config.yaml
n_layer: 16
activation: "swiglu"
norm_place: "pre"
norm_eps: 1e-07
tie_embeddings: false
parallel_block: false
lr: 0.0103
schedule: "wsd"
decay_shape: "linear"
train_tokens: 903400000
steps: 6566
Each number is 500 + 25 x the weight over its row's rms, rounded and kept within 0 to 999. Layers, rows and columns count from 0. Numbers have three digits each. The size before them is the row's rms in percent of the matrix's.

# gate: layer 3 MLP gate, 1280x640, rms 0.0904, rows 1215-1249, columns 384-511
# up: layer 3 MLP up, 1280x640, rms 0.0967, rows 1215-1249, columns 384-511
# down: layer 3 MLP down (transposed), 1280x640, rms 0.0631, rows 1215-1249, columns 384-511
gate1215 097:512515501473469538527538526512538509478507524516538517503510465521543514504507501483518510509472527491505506488511511512524453538539474516490514497502512474513540470454526486482509465517546500522517464480490531521444507490512478494464432525513563537513481512509464501497489483478520466520490512513445543551539548506494497490514517492556532483503515484465506533558484477496510434476494
up1215 103:523509538479490520533489489525471491486494522498512514506499503480500527495491481471537494502469450498540521521515518466540490505446511469506459533552510494448498592505477511491503489489488525481501457544497496504489488453512474474498488457500460512515467515454526472495542517452445494440498480539476528503525486503481524455518494501470553501509493516498471526506471437509504507542475
down1215 100:494476485524527508519480506459517494495518501474453514505499447515486493492478512537435505516527503537516504509499482476510507541511486484490516506532466543520503548482471506483504455461506482510481491484521483456498527489507479503516513518556494524488514546517493456504498450515517502471475500483470501534497497511498523532516502530542548533531508529476462502582511522533511485503492
gate1216 098:528527517471498464463478461514483501575491494456496556512509506467472480479504484498489553480499539481476469552484473504483479490517477484470519530470499519510498455482524521487495535495533457503510497502507519487483523453480489516498516508464531523435522478491528497511518483488478476492504501472536525483486529525479513519476526483427507488487508494473491546532474511472479527440483
up1216 099:538518497511485508490496511458485468515549514468489490498526504453528474476485535502505510454492462453491481471546489451480493543519526466535501492490508498504554516461495504494468485528494515499533499480477537508526501486456501479529547517535518529496489488449519506497497512502477499443516531442511473469526445527456485561438527507523474458549525503502529454489498479531492484490500
down1216 097:488533490512470476488506526437479514479479522470493517520526490553500482504499548494500509475468514489485516512570483534493485496516467480491512486494483533497509511502489495515505497511486558511512505503469512491501558487493527490528474482544489466473473500495504530483479509500494494524493512492482487497464518499498467523473469498513493483516517509503464471474507509487531458516513
gate1217 103:503514474514526514522504529498464463530528493496512527504539468510503493516497493468513480544536525548479481478481517500452569463514510479506536517511469535521528487470515481524471497503509457508461518532517529528517495510502499507494526467505510488555491510504494499526475534549538554479527485474518516479485487477524542545533525493546486491504476468481496493500520529525509514530505
up1217 102:457490482474527502453528494501512501465516514541502560502499516502485522538511555505473503495481504545479498500552502451490592514468478508498502452531473483524534502523522524523501449510524523487479465495501507493460488487515485504448495469507525454476495513509464469489495464551520519462507462498532489465458435485477526516511498507507472500494490501472517499484487496521482450524470
down1217 091:529517473488555489477558471472455513491535482489471545506506491490502521487544524517508485445507484509509494493522499558514525536484498489517485517531464534494524466496485486540525506462460489497535529534507472436498500480533526528476495499516520494478550520506482501471497467523518492497501500491487505510535454494506510478511443465528528553510507517496516514525520446521489495491400
gate1218 097:548500511477502457531546484496514499494504472537508478488490516520558533507530514507512524486502463495486485494467493486471508524498569507521488478532506500499502506490495509476478481511481525471517531509515478487482483495514523499506496459515530475472478532494502496529493490534457525492466492515474543525474491496514509503511477494531520501501542503527502537531519475505516511488505
up1218 091:530496575520526487463504510471531516516523508493497511479464564511563465525491525486509521488485489509450505485475456480485518510457507512509472457483487511511516508479483537527477535482518488496516505511472484508499488494523472493492525445532536530530470524497536489507498529463460500499495513520529485503514525519501478519473508412503524503514498530537489490493534468478510502515491
down1218 099:459544511524518509484498461477479520512437573493509571548459471528528488514480498521539518466527508482482539514521475491506509516473539517521467520489514510510526524518466478497475504463520493496547527489489483503517515491525510485508519503470513511468510434496508496496471482485483528509475486533531430504495516539458491506510545439495524514528516506509510467481492533460502469525473
gate1219 098:482501502501454488454526556509467441505503465475508519471485474485519477473468501493491541535507500535494519463425526489513517494509512475458500518500492508465441507484470488476540542491531535482498523510529460515551491487492504504514494530509488471487474547478479516490529510485503525481435491501504458511456472506472535486477529463502511505525469498481526505491521458471465537457455
up1219 094:500482440474537490555464507494524519546498513520522481527540504482514460545531520457551479504461479529492482544519529507526502470461527499507498506505510458552503503492521509475504464525485454540489496533488502477494476493545496536478510469503468475468538516511460494567512515525528469484568526523549506491468476470509464516536495505511561487463473471501505510476520488520483499509478
down1219 089:507488454491496499501518476486519495550488475453486479509520507477494457529476528472516470513509545505496517487475474453527505471500497538483540478479482498485497506478456504489515468515490500478446490539490513500545473483518456494511478490518507456508477540500492500486486542519530470480493511527541492486489506504475456485536546459499558508476521545483526517526514530480510513492491
gate1220 095:494500511460532523442501513499470521476567534515471478477526484492471507536522506469515506425549470503491468511463519493516516534498539524494496485487514473499484499505486521493504508521481504491510506498492482566504516504492502499508457522449520495500484527533485488503497474457467491481482500522525505504509462450504481463513475495503496505452482504528483514476493500482501456486509
up1220 093:492486463496462491503483495500519518472515469482515513551461486470476500469510493545479465543464544499471514526502515503501477513495477539487476488481518448487522522531486522483480501427522486492489466506520476473450514525485534468520480512516475491482520487472498462507459523495495548474487457521501474504507530495532532491477487572492494486494536522512526524499494455535537518478494
down1220 082:522511478499499513502511521535478516514508528516508503484542468536473432478522468488516488498469484476478522525499512495501561485504512510493520536487441465445545500487532501499534483489465491497507507529516495499532496497511456503511466524484515521489477509535533491494512505470504484465524529462508485490475484512497477480548485509501498495491517534547470522492511526522509518471508
gate1221 100:503527482507511492517525473528482524491509488577497536464509529499495483516545444467487518470526462476499499515492455533515539517469460492505480459488496484480512486486497487489465489526498538513500507477460498495471489510515502512459505500477526492485465481516474498519548517508486524476527543524521517539487498494509544463482511468505489477516468537518482470529474516496488493506500
up1221 104:505490502546493473560487491499472536509492476525480530493479560510483518516498471471504499473483485516498545485515509489494492508466488510474489525470471516525539554505534492483491484520470510495520490509461474479513489520518502551495457499479499506480526499509493496522504539455495479508510496521499500497483507508474513478490492527503514496544516496514506467503495509526504484515466
down1221 103:492522506540469498543476476476475486537515491481494505505489556493460502525519500490512521507502473484479511505522529465482510504483490531526536515473463485508491493499533492524458524536487486548519523470498516516482526506513494501502482496583521531467523479494481497519515544497481532478504483480489498472527492511476488528482493488496535461505498497467480486477506499503458470506509
gate1222 104:521496490509472506517475507461470494544516455537528460532510545477519497535518484479515489487523533472533502494496523498521493541515457550506482475495547482494537521474491521506452485456490484474519522497514562470499526491448477475516524495504506459512506519490498479496485479485499504470538507544471519518472554508548487497501478493517465446486527503506521473526472456512532508453499
up1222 102:496508510517494473506489511508519507524527508542529517495518464479519489517525435533516486515527515506478498525511493478510489479528523509474499481476504496469495501501476511492483500528525497463535472525479516478510511451497526508496489523517491528540570505493455489539472485490493451495474469547502528496547501545528450502499492494505490490475479501461485505533487502475492477540519
down1222 093:489539542489552494511497465510524516448548483478505481466538487480486494483478565538509528519498499490523531468517541490464533509512496508546472508514461511472492516489515538497479474456474521484498527498495488503499464512495481541521463474501488510484489502470502483490497541476523508478462481536502518426502474510482466533491514469527512487461504509527493518432505481474528538491531
gate1223 105:456490531477502492543505453495464491485492523507520501481520486540494522502514523506496484484524536478492476510474551451525486523478486476477464542501507536547474531501500509525479509468496479507518525496497520500542476529511507488513550518521491512508501517507468521523460527475491525488506465471521498538509475460483510544518538474528501483490506493483487524468495515566498538508467
up1223 105:518493465587490484467499473517499514517470500515502443507515465543468521478460480516499513493478478505458512496476499518444476488454474523474508538478524475473534529478519500496504503503480469526567515521505487516502473453538484501514487486521471521502502519533534500477522447488504483513477500503495501462545532511504472464479516480526492475496474505502479475478488480489489523474535
down1223 101:534494506518490505494506483459510481536480508516491461507531501448491496527496552486470470479506527533520557529485502505506484472534502530476457485518524502496478500502542535507518500498493507447437468457547527519463510475479483516485524471523477495517493498488466464487515476528467457487536565511475482484483455490483504473529418504473493544514528521526496500530528506484514496496475
gate1224 099:487475486495505517484568499518498504540529465469464505466465477505496525477499479521483480547534530555528517541535450518496475461471507485503528492496489508497500513515486515498455522496490481480465529497501454515497483485482527540478510430464452523516498508524494506485513508498478542489539486490511548491473491540528542492485509514502492469505514550513509491492494512519480489505457
up1224 094:490534464535519587510520538525533435471488490537496478488522521504498516486531533506488473476491485481524468469515470490496457491518511464463531507481536493530486466505501511491537500471478507515507489482494503548465533459506466486463465514534538514480526494475515504487489479491486482476542547487490461492528491474556501534486504545505527478546482498515481483504486485468513546534475
down1224 094:498535528479548521484500485491504533538539481522459505495508498525467535464502492498484505539468498503495508485523549474491521526489468499482551512493497512496484553493495499544512466515495473478484482514556436535484474479479483484482497475535480509461541472486493456514538509539473520526489534475487530502480467489530470508486499492477483511504506473527468524504505485533543536517478
gate1225 100:492526512478473526481474479466557529485527512513534503489516491522496478501523514458496503565444467486461494497509516530472498482512493479527522532531523502494499528518527447528510475472480524519465473473513518489474485527519494496498498489518442490484494520507510472539499519514489509451537500538503519479473519470471504504486509553522502511538520433516521445497515466510523488510505
up1225 098:497484535500462461508531499450467482488514488501458471526503518532528491476488480513508494488528447482518485487564495493479557515549466482511499509473462510491521464512496481529478516515472487482515528502491494459528527486480473550536534478485515504486496484528473513490503503480526482487478524511509528517508463483521528508467450480511522498466460506491491520507471535474530508536464
down1225 119:542544510505496517545532491490435506516487538505531490472496518520445453506483502467489499468523512524488507468497466506491527513485482486527507510492506546505468467481508498475492481522513535500500540518497510499471559476540483486504476584497506501476537458506498538496442502518498516507535528446514450509551493482462441499528537476505498503480575506496496541514502481500501490486471
gate1226 106:496521497520494515512481485464510502500503498478500544525511451525497505515472523437523477503496502537465517503504558474508502508502456480491571526469507520526506504577483473485447502516491470468549485504449490531474484487506514466517482503492470485513557468454478494506455499489489485514474494485479513481483473493491486499509460539513461480466497481470495495507482511478489525473521
up1226 102:499491480476519531439477497521536507547483495540463515438474474496511521506533488531501506517477512462474490479591519507463507436491507509526460468493468468525488512526510490503513502485527503514490524465507492510505509489524440500516499514450497466497473469532499564511502511516547507444502474465501497498476485532498491488476522479478492500466530502524507520529502504495488507462488
down1226 095:478507496478517509497513478500527525501470502496468506514486516495490515496503521527533492515505500496504495449463547549483499499473470468489501510483516489539470534521499424487497495505496488496523500498502525550483511460495523496520540480469521483537502474499504497503506490491509447497477564483524516505492529482485497501496492509461501476484506545515493459493468480503519503500534
gate1227 102:466492481525536504495506488497464500530473503474474545505484531494469506526477538483507477485526478511477478479502471525475502488505517500455460484527517495517538493496473563529502518495512462556523524533497491550483501505519461472493489463482444497515491485509456486529514512508496478534491459495499499513503550547485483516516496504455484474515455484488474457522532536462509537496517
up1227 098:538502520524488495510466494458473478495461455513478522514487500502485482524478521496494486501520503486489528485500524476493490514502525499532469454482481492494528495511443512481464479529488513524486513482513531503478503477489535500485472469531496510478513488519491527540479508500533493496485488524554514491484544499509551450504484512494518576510549511501489419484525487512537542508499
down1227 096:506502489512506445490504432496524490484490519520490493479462471482521489472521512502513515485506496492511515460526490430508457483473482505510510506526529508465458508485485489505504481520499579438493523510501548484494569557497504468491498481509475463509493492487547510474556501483480493522502504497534521528499489475478530505490504466507549528504522513506504480473444516521512473523472
gate1228 099:496495516523507485506504495533474496505550458524505498501491499525455492486463456490480470521515486490452505461482503471521484497469493506498518487478477533501548520496509534483496539548494491493491484525496542463490487501471530495512534511474514505497482513494521511503504525523517456535498464471495484493467435528525536532520533488505524539508453506495484504530474463511526496524495
up1228 106:542525481493490514500511491511510517484495527529502463528493477533494521510510423476505504496504464508510482428474490474464503507492497476463516500501515521447492491496478505500498497515491468472486500477549537461491510496458486513524498509510481493545462518509481496527483518547483486513472513489521475512533497524471457528519475481475434493478471480465507537538524481494508519504463
down1228 098:511500488483498496515517483525502513498518532520496542532520524507524512479485489491469480471501568486549460443481515519460465493500525498500522480475509524507527496441487506472539458521461468416434507496513485525500522482515479528502490514476508537523526517533490470535515493467554552560492511532506504533517498557464462503482446487512501475445484511493514489520533503529491517475539
gate1229 099:477499468487533460473502456510529535479466474457450494465435514538497503486476523481507511496531491490488513532457489518484472484510509532490497508501535513487459499454509483512516544520500483533473514464518484502502508509468497514488515495540512481464525465493523495502529508516525483493485524466479493493474510477477539514505489467491536489506489520535461486540476518491497507496486
up1229 101:481454516496569484493495468491507494493463476491486565492461495484528502528512511474488514498505473478500490498516528464543495455528458531499521517499565499490484512432536495520551489480439488445531520474517517518533522483519508524521476526524486523539555437479509548513508491511499499501463522487443479506517514477450520506496500504479471461483526496498506546501497554494512516499524
down1229 102:473484484483571507503473492539540501540462520531468501461513477489497482480507509488508528502504501524506473509498500514490497521479490526450509461515489496461468483502455494494464517490521477483492513478464462472505518484491508507477508488512535511500500529488504514530524507473541512486522524523499475513465501459501482468496464494519494493529491522507521540482475470450503488520487
gate1230 105:533531490539506485489521481512534476477539468534512485497499530495486534544499504506481491543493482453468510480480492531514493523521501507467505497475479501487512471496501505564524543502461485498495477518503532490510515483504471517497519524440488522502470526488480493459500517508508507516509519488501487478480476470486537469518511479447475484502471520517487521559474498525463489532524
up1230 098:529520519499518488486504467498480514462535481570449548522551551452480503531489478474455498500507495509475543479459494533510525519491487482471481481499502486487490494527478503513451531504451477482555464525503553542497526493499472492483487513472519478492449541463489450500527496501537504473471508465538480473481515482489564492544524511473450502523507551573473482493434463478462509528541
down1230 094:503468458476514509509532506489513532500501490472472505507480460506529480485486522514514500507488490539502537526495520515505485472528560469482485485510457498494495499485525494510496442488494480475478515524493494499492533525501511489496485497538506514501501527530500492496478489499475522502524493493536509507513551475552416495517472520532486515520507522490528503468496497518495463468522
gate1231 088:547497490481470516460441480537488537459477543571515502469547500520480521546497495510604480479523504476526465482508498511491543539472509471518493516493538474549494506490510483446454533496498510492544486535474484511526475501479542506506506520505481487498503490479458494504452514503508494487508461494533478512481489517479482514454533519502508525479502502486534486460535543521509504482504
up1231 090:476497501492458468495543514501527497538487467463550480512498463552514517484513455536464500526493482545492519522518503482489528513502445518490504519468498478492448517488492531501493496498527526504482471487543516487501468530488491547512527484511501478492536505444471483537505529510476508496523487462459533501564516518474486510508501502487520495479501514529484480482504510457444525475459
down1231 106:480509492520506532494505494479531481524493467511497483436548508491498489489495512521488514475505514496466514491521523522491494535565487465509500513514477491471540446537549550522531468529492500470505489532505509525450506505505447482509494489490485498475463496492518537509530487513472530502435531533509480525444454451529537467497478512521458485504499507491492486554494500558506487458485
gate1232 104:500521511517518498486498494517516539513549510558458481535485527470540476532481455519520511510471502497473486528540456516454500560533519465493508481462529500466499497512479491506466541440476573520481515475538478517485442472482474505543497463510496493472500528510483510521499466466504490498524478523481504548485525534453476485451493525482470479480488509504534496512482456496531504563491
up1232 103:488503438467473485513526519524500488520461487500475482480506424492539487492540506540518474499478482479484496444492486522471553470501475502527486457505482547500531520506520465447499498519465486506501487505491493472508495483505550480526516493520471486514468523557542473471490510449494534513472489494517480496470517495488528486502498531446449488514485517528505516480555461526506543435473
down1232 101:489469506510533520531490471537474490459512492483524484489432480492487455490530492483420489513475507517488534414482542478484505501496514470475459469515537480486491454520498537489445520507469468462509507472481500552475483515504524499500467509504475450521531528456467528524515504495489468473511482498468497490471480536484489489480458461506505460507503532472496528469496505490444483530489
gate1233 099:492502518502479451498520484496488468492529500481513532504533502495518505465476464473494462541489493510552471506494508530507501474479477530490511541563508509543498488492470535442515502567508478573455470481497558489431509488487475506492457488494496519489471547488464471503496506480498420485491508516487514499511487480481493500477539477504528482514477517555511495499529487497498517493498
up1233 096:512524475536482517436530515496500520509514525467488458527466479504521488478507493518471481500533484523507532475479481532497520584523542472473544450522462475506492508526540524478488481515448520500497528504508508519550507464524502498512525444516488489512515483504484515487523548460488489507508507516530457517478475574477480460510506529466513479515504481481522505431505516522471493535487
down1233 099:473509526515523508535492484538520526439490501481498474505547535479516442487501496493508439503520503534521499508474558530509479559459526510526531478515493531488476553508471518507505464504531487531492508471510495512512506490492442491490494453523538512486513512490491493500522521468500444499530461465555505506536475467505511493514503510479535499459499537488475492487528527492510447501480
gate1234 101:524456458477503511486497502461513509486445483539450510509506487527472484507471522512482461510531431506518477518541480496514479505532508480556513500482464493467455553529531509477502483512484521514490530500499512469513528473534471510512489495475519467448474496504503528485539464524516537524542517448531465504513493486494513510527519537463536497505488488540498487497491565529479516491505
up1234 099:518515506485482516490487497547493524510472558529505535490488476505478506490478520502487536494556516491525465511544474521503492527480503492446506534467507480506519457498530505495497484548514487509522463500544494513472470482508511494503482511482506530455493514467477483523515494481517462541517495536520464506510503513504478540517518487539520458494483495526480491532465498468449495487560
down1234 095:478532476484503474475521544483492474530526502509505467493485512527476533444507472481478499515490553513505487492491515495491465569489505549499472519500506521510541515496475496487497526533487534503495522472498533483490499580481497476514469514468484531510472510538514491468466496518521528533478513482472506521488528514496467491489513496513448501477480448498521465496503490473459528458508
gate1235 099:457475461541445488533540502511435477523533506493513475502527517523524519515522493522495494498482504495531533560520505518524542511495483521463479477512501493514493458500469480513509488462501502477545524509484484460502503514534480510502518501538541481523539511515518482492509511523518493476477526455525537529490488503492496476505469523525532521492510504495512481490467535490532551512500
up1235 097:501466556486525501469520444539475490493500533507521475477499496461522478490483498501513515469491441457515458456517508533479511518478537520539465477465519460535490549503514540525513473517480479515513450515441517541527488469488502524518464506513439472477467516511501471476506508469562455515529548514495502526519573507422462541478503536497493494523474492495510458566516472518508464517497
down1235 092:512528490483472518468505453528536506517459456504526489517515514472549510490511508502458535491497493506512459492505494486524511486466502556510505460496475510495528474516479577478507507516524515518526523487493518500502506491533508510518515491487482460503510497502505486533515488494513516507498486449523482501495502491505509501494519487462475492506518492469466487531494485509475508477545
gate1236 102:514495504505536532485505509509487491528513552528505491499525488553493482522514485513484488460484517535470491483499514466476523489453517486464489477499502510500497554501472490510543511476521466488501487488495479530545474508490502529467483492459499469475457505500477494529512474486555519487519499477493566497528502467505514473545481518468539466523501519430482501505514540459512485518498
up1236 098:521511484526492539437485459513513465517469444447528527511457498498463492539518482527525452488516494440509471501496495565486493489522470539546460519446529514492514503540526502459491505473519527518507464475461513527471490535508503513498532471524541515488520523496500529484522503481517479489505507514536515484452462474544508516447575489504473483470526491496514508531501487473539485509510
down1236 096:505480505510537537524444478492547494527483530541513489507501461507467485488494494484509511497525529514535507490551532466488512513444470445499543492497487483518529471500473538513480542519483513489476449499543443475492493506530467518477492492508481490503484457496514474511481466481478527478520494502520501477518472481501474466486532522494514477499459529486469508520504456520519475478470
gate1237 097:468507476487478459496571519447515514535476518480515521493470484493505501509519516491501487537551546514462471476521497491516485487522477499492516510518485538469528478524485497486527481469480471492533519503527496507532494523474476497528520520472481460508488520502495529485490479489516501499485539480526479436483542492488482525473507478470480487485493504533503529518479517517455501496473
up1237 100:502553473508538531488511475527500489489510524497501541454523512487523508520546497511507532473476478517491491521548524531485519508489469478493498489536471497474488534481470490475519450530530505485509449547521502496546466481500522519454484485502550519512551508488482499538523483469501524506468504527508549480493476468496512516494498539527510520522452540509480506505492554525497470519452
down1237 101:503481486528496530541502478554486494510466503496517522460488495513502512491479515480484499487525499508530517508487507529513478512471486523513496468583507561503463489494470466518498490504517499502573484498501541488519518479491513535490510496535468539515518443494512486501521467509496468515542466487488463521505478494560465485491526478488458502487531505500532467478494490504508536502538
gate1238 097:503493494477515504475486513509473550478536494502512510514512494522524466535484510517486499509546507538507536518545494526540457443543488522489451501484497498501502473472522480446505506543493466501524478487513481476490514486459510500486507548469480506440538528472522487478534496515456481511486511524488545512507525529492490482540496490506493479525501493508496512471502489492548490481491
up1238 096:479522491556497537500488467501471498558512465512513505518494500478486519521499499516512514491516532495463517512491477533525471510525501519449518530504551515502505492461519506496520490516506494463505488494468539471533502494445492535517509526543497477467493477497528487508514477483507469506516501500549423466506514499554434482518494504538475530494513524479513496482508501510497500449511
down1238 103:489492528495484489516461528470508504497461515515542481478499484481517514509494501498530521503538485444519504509486502497489522512492488520514551490455517486512464512481473500501481495459502511483462526543495466491540537475492496534503546496531501495517488507507475511474490494519526513468529483482490457506515521497490515505525508476515468531473533506528506505474478474543496528461517
gate1239 098:540551545491525512510506490490499513547539523546536501483510474512520489507491498471478489561532476492518462512487529551478501532484532515554514507465487545536541509529517479499508500530511521498500516494487487510480486484524503498499480527489571497504502509496461472477512508520496510532490510528557550521509435503513523540519523491495499536519502463521539553504494505505520504465500
up1239 093:529503477499518501542484526515446484519461480465516472497478482488524548495500506522444478507450524481489513495488487471478516530525472491490531491524471478545509509504486490565465539552475553482509515507546466504444531486515501506489519482449487520538543520530446481475530473530540540505460488474523519541517480484518484496494494510511513546473535451480454544456576478487564579501502
down1239 097:467440475523470489459497529491549523524486522479499465477528454489525490501487448498482515499536537581521481518509490464517500443530481516485469506483506489510455504494487504521520466473479496501496442488477532502497534536508493514486477521515481508504516518515523509502512493515499531492542514530461509534493507484477482473497522555482494497477527504517518513500490504502476520571487
gate1240 098:533497526492510456476458453508478504537445509480471538495537471466505424506472477533465506485458449496507514497538453490502488521518534493492470525476490498481455535477485415513536499506523494498469507533444463496512494532541491484516501506457533486529452507558494509510501491535476503523509500482468533512511498469460511474541471517541524509526465447500509468516499481510451477470531
up1240 095:476502514449542484495507478497479522504511516484476481502499478512494428517492526481492499434493471503511493522464461490525515495505499489525538462504471511496507490541520503522499537494508466509504515516491489517495518544524556486516481466485489454519521523508508515527487481549524430494534484504479502512500454491511479491527493472514475541470478484486526422480551512492497493501543
down1240 097:444494513465527528510524538515482483503487473489479531522514482526558447461504479514539488477442488492502506502517510459503501480535494504481537448523486516537555542476490506498513521491476493483457503501502515550481514502513500505491464519488476474477517480484467499501481499489484496538479482527484450478502521488520486507487511503475493510479530518545497495518482531539493527519477
gate1241 103:487497527496527507531483497501576525527558514491473519443493468495486515516476467487499524501486521521534521512490496499512538495497529530490455489540451541516473544490487497531477491486509480498463498465486553548503489464502476472536509514439473496528494551524524509497482501529527515522485527500511484516515521461523456498483490526549511525503515562515509508501512513477497479508474
up1241 101:491517514515499439482477493485507469517481467538508543509481535514527513485509464499516526542475483531490525503458487500492450527484451468492512509525511470518532518438493462498489486539452535501512508497472482455438487524446468560502458509472451502534498476564474503447522492514438495511482499500469525467489479519506525539507481555526525528495507496453456515466504490515459545496491
down1241 099:501498469495509489503507535522489505532480523547474445505529509472477546500507498495485556500469478502484465530514481513494481494527515496477505490487497495495518520513500478583536514447493503534544499469489510504491487519477514510525486502492436510512530534493530502465477506494543513516542513513492477470501493475468534501487443493485509513497474482481465531505505488512480537508490
gate1242 093:568550511473516479508496556520543496492495509486541530489519499524480493441513535531473523529505465477490473490522455470502539504456521503508503455496500486521495507460483469520501493453505495522494538497507465498509532449483462421503525499499499448497518511484485525497479500517505529498492498539533508472486483506500508514502523538511486491515483512524466519551511500465482527523494
up1242 088:484471540517505482480513490514503492539485474520488545493512482468486468505528471509500505506515494508546476528480484473475469505482492490507507439508473480484506494511490516514480540511514471513520496531495520534514513521498501525499496514536505495534529494513513510500497525528487526528487514514528495522544486539504516499530516541509453479507530536532531452472490503498450471524531
down1242 098:515530474454494470508478515469516462521513473504511492491515495494496515505485492485499541570506467499517472470519500532498525469527488480524532435485491528508499529504489446522502490505500491468474467512552527553539499473517454449534486474472471497471525515515511433483476482482509505507460469551563493484482489498473532545478506490490553501520484510466498501509473530470496519526476
gate1243 103:524480506487482469493480492492474473523522530501483459477494512495501553506503507510482495570507515545507465507492495508562479499471525536516478498500482513513499524523461497496499483506518464492456495515493513535510485452469528495489457502537479492464498480495529511607521492494513520491483493529457464524460498489542502477473491468500539506471540534529487494487520534485484535502519
up1243 093:509518523535545534454430494514521528517511506457471506465480490508465511530474525498466462529467509474525490505457506486484519464507545517475482497500538530508513491489495501511486483483519485537509514527492497493514511473485480459489465481506499521490474523512457526490490485472537527501501498499478481493475564491512519492486469499496465440478493510508503463489537525516509480484531
down1243 090:535476493506521529529509533518457490461458519508525528513481465513503536512516501489526493487484483526492529462512484498500543500515477467492458484484494511484506508478520538507546502497527533558500521484449507512497494527539483493536517508489550520534478544478493481463490515498481514531486539464487496487494483493432506488543471529454444465467463489497479482483515501512519494494513
gate1244 103:502471503542499498448490487471502475568503469493468509535522537499493493524519464501480542477492546474463504509526494459544520476484531513471481491487486522489485522516473533510495467477532451514462527507525526470520479518509526495512535519508532477475539544494515509497506497498495514503484499474487476476516473469491531481511511498543480513529483533481483522511491484483483485513526
up1244 102:440447486505518515541488482513515489561492476493485489465487483503515443477513495530492482423499513495488476489452505504448491541518498516471458515533476515506513498518544508514479496465512479469485535469502510523541505497486501471506496497472492483524517530505525499558515542508494516527479452494507513485461518500512491442526485526496468521474539477511459460490503555411516507491509
down1244 097:484453490528515493508519488455491488522502529457522510497483482496487458480537476554522504497513500471521517467509473474475523497497504551455517514514505475475484495468533493464529494493517505506508499464472493489510513512498508465524483481466465478513502481511484471504519474465509538511470476525542533522488478559487511521520525498495481466498466531539496474488483505469496507560476
gate1245 103:520491470507523512468503521458486493498519531488458524487472496501512465513483516490486470527495512520520511482483480479511472470540471484468467435499511480476504490480500494488496519512466474485534505506502509503555458515500524504501492493467517543467474582510493535475496454463503518473491484501549483465522424531465531495500482505495466501486510466470490527467531506508519448507487
up1245 091:479519493509524485494494466524488525448500470519533530544471536489480504550476489502508468513532494514460507544518499499564490527508504506511496524523472510504529502520497490499514503526456495498561482469507474478502484493510547526522514447503506492510527468532476508459466505488508511514470552522487481512467530481500459522531480460489474511459503455481506479520554474509462480457508
down1245 104:480531519532506474480543458506516492464458501501466530428512487531506506495495494542487492521488503475468505501487526486506444533507497474523505461496493503533498509484532513496508540561510525477493510499531510482548426503515509522549518504510501504487479509496497510471503513453487503503506535513457464508472479512545466505515502522489533470492504551489544508504558499488525524467499
gate1246 098:494470449495514466547504481502530498538506522465478479503459505490518480491491476543481482511537525512519484492493483504518508485478480487566522485466462520499494500487509464534501460557499476502480514463494521493451489492475558498489492490472506480503501519489528526505544460485485517483476514485542495532511522538513469473529482503498481532506487453466477507515483512499522493506508
up1246 099:503504538505498513494472465533466526489515474533482534506520547507505489510484527484482492506451469458448526503503499510487497530529542481426470505519524507452497497483549518474518496509501559488480476553488478459506468514543462446472493547508475493525504497525529509521509497527518493501489460476521485474508432475511481480503541479522500474473576511552436475507497451490463501504459
down1246 091:519482496482488495505491472491492535513527485496528491507466515531524496498497521486486524502495540529506518506496431530488470500474539467477526508486514528447509518509480456524496438485515487512491505513521527521517490512501464495470494549504493503501524499542503534541452478501530492510502482503518471510475483506508464500510507491524499491448480499539475481478493467514480518508450
gate1247 096:483487484470478495489506497490482512488471530525539500495462526489524507490534480500537517462530475532495487470508489519506466496462483499497524501474493465508491554486477548479521525496547508497491462472497516506496518501514501504502505531482491442496498530439463463526489525500498498471526510516544530536493513537548513549514471457519500538520514502507495507549532492475501493445529
up1247 097:510507501477481477468496506505446518436457508512544494523503544509500525542507519494498486499496518505475548507532523507528508495566532497480506501476488480505487463489480514448513446515484519484529529492483480512494505527475546522522493528490511493542481500515490509483461522510468526522500499504493545515490474534481552536525492474505506519494466507509517499472547508470495552509507
down1247 102:504491501498498511534522492469487514530468520488456501539526459466522538542493556480524509511456505507478466511499432492479520534528543494466462484498514518493459485507495474520471469481529538488498550522470459470467497496473519516502492522463501497502500511537500511487508517511482487517486552506504501478498469504482507478490505522489508497463574488556504530523473479514463497500508
gate1248 100:489479477528516471497543543509506494514524506449495529504503488453527504508483517476488520511499501512517529502487475518471461501493494483491516528466535508489495494440529535485492484499526534516495469488518550543525524506496484489523453496460505513466510479513515494469495480480527506480470496476466490465487534498529475483516538487459536477497445494485526528496499487436520492494455
up1248 099:485479488475471498492507525534564498515495554515431505505513486509500501514556520543532517506492486532478488470483527535450504519552481488498487531546507511512471467450503542513510468553487548543471489503512492497452471469520497500510512486509560487497540505506481459500488506496500554487520517521498515537512468535483484483514495502478500515508484509513502535488551452444464485484538
down1248 094:520555467517500469502493486530481503490442521555516484539517497517476504482525500445509481479533514522473511459473481514493504503509506514514499530487501483503507481485541490494444498475545468477520479543506454516521480543538526477487510457520460546521502482484485507523482513492509514510511509466478506478524491459549518474464506502479501506459523519510462473467483535482465507470481
gate1249 105:523485443477519444460501494489503531519495468506452534506493478522550509481561544488526472541499537495547478529528469521500512514519530495485485528497510521507525529538509480518476473469461502513469503488486495481493519517507473504463440473417495479465476523538486498517502480544548486494488488459477494500493470513507510511467535495524489512502492435456484543493491550492517539461497
up1249 107:452489534531532483557487492463521545500482445524481539476525520518442518557522556469513518453502478490491480518501518497513475491494467498521524462491494504523526507508526512491523505478467464487506530463528523557480525508539502492491536517475483486526473537488474521467509523444488494506508501506488501517491510479446489538467507492510485526501466522518532496516448489522577537488490
down1249 101:482479498490490488496509507501398490516494505548468502478483518503480543506551532507491478481519463517542445512519484510480533500501507497537547514519493499457474528468502485522458548496466475522476531509488504507528528519537482544486528543486491513532523470491497496469483550420488453465542529472497471539468487481491513500494452518498487509509472528478497501495470483510509488482508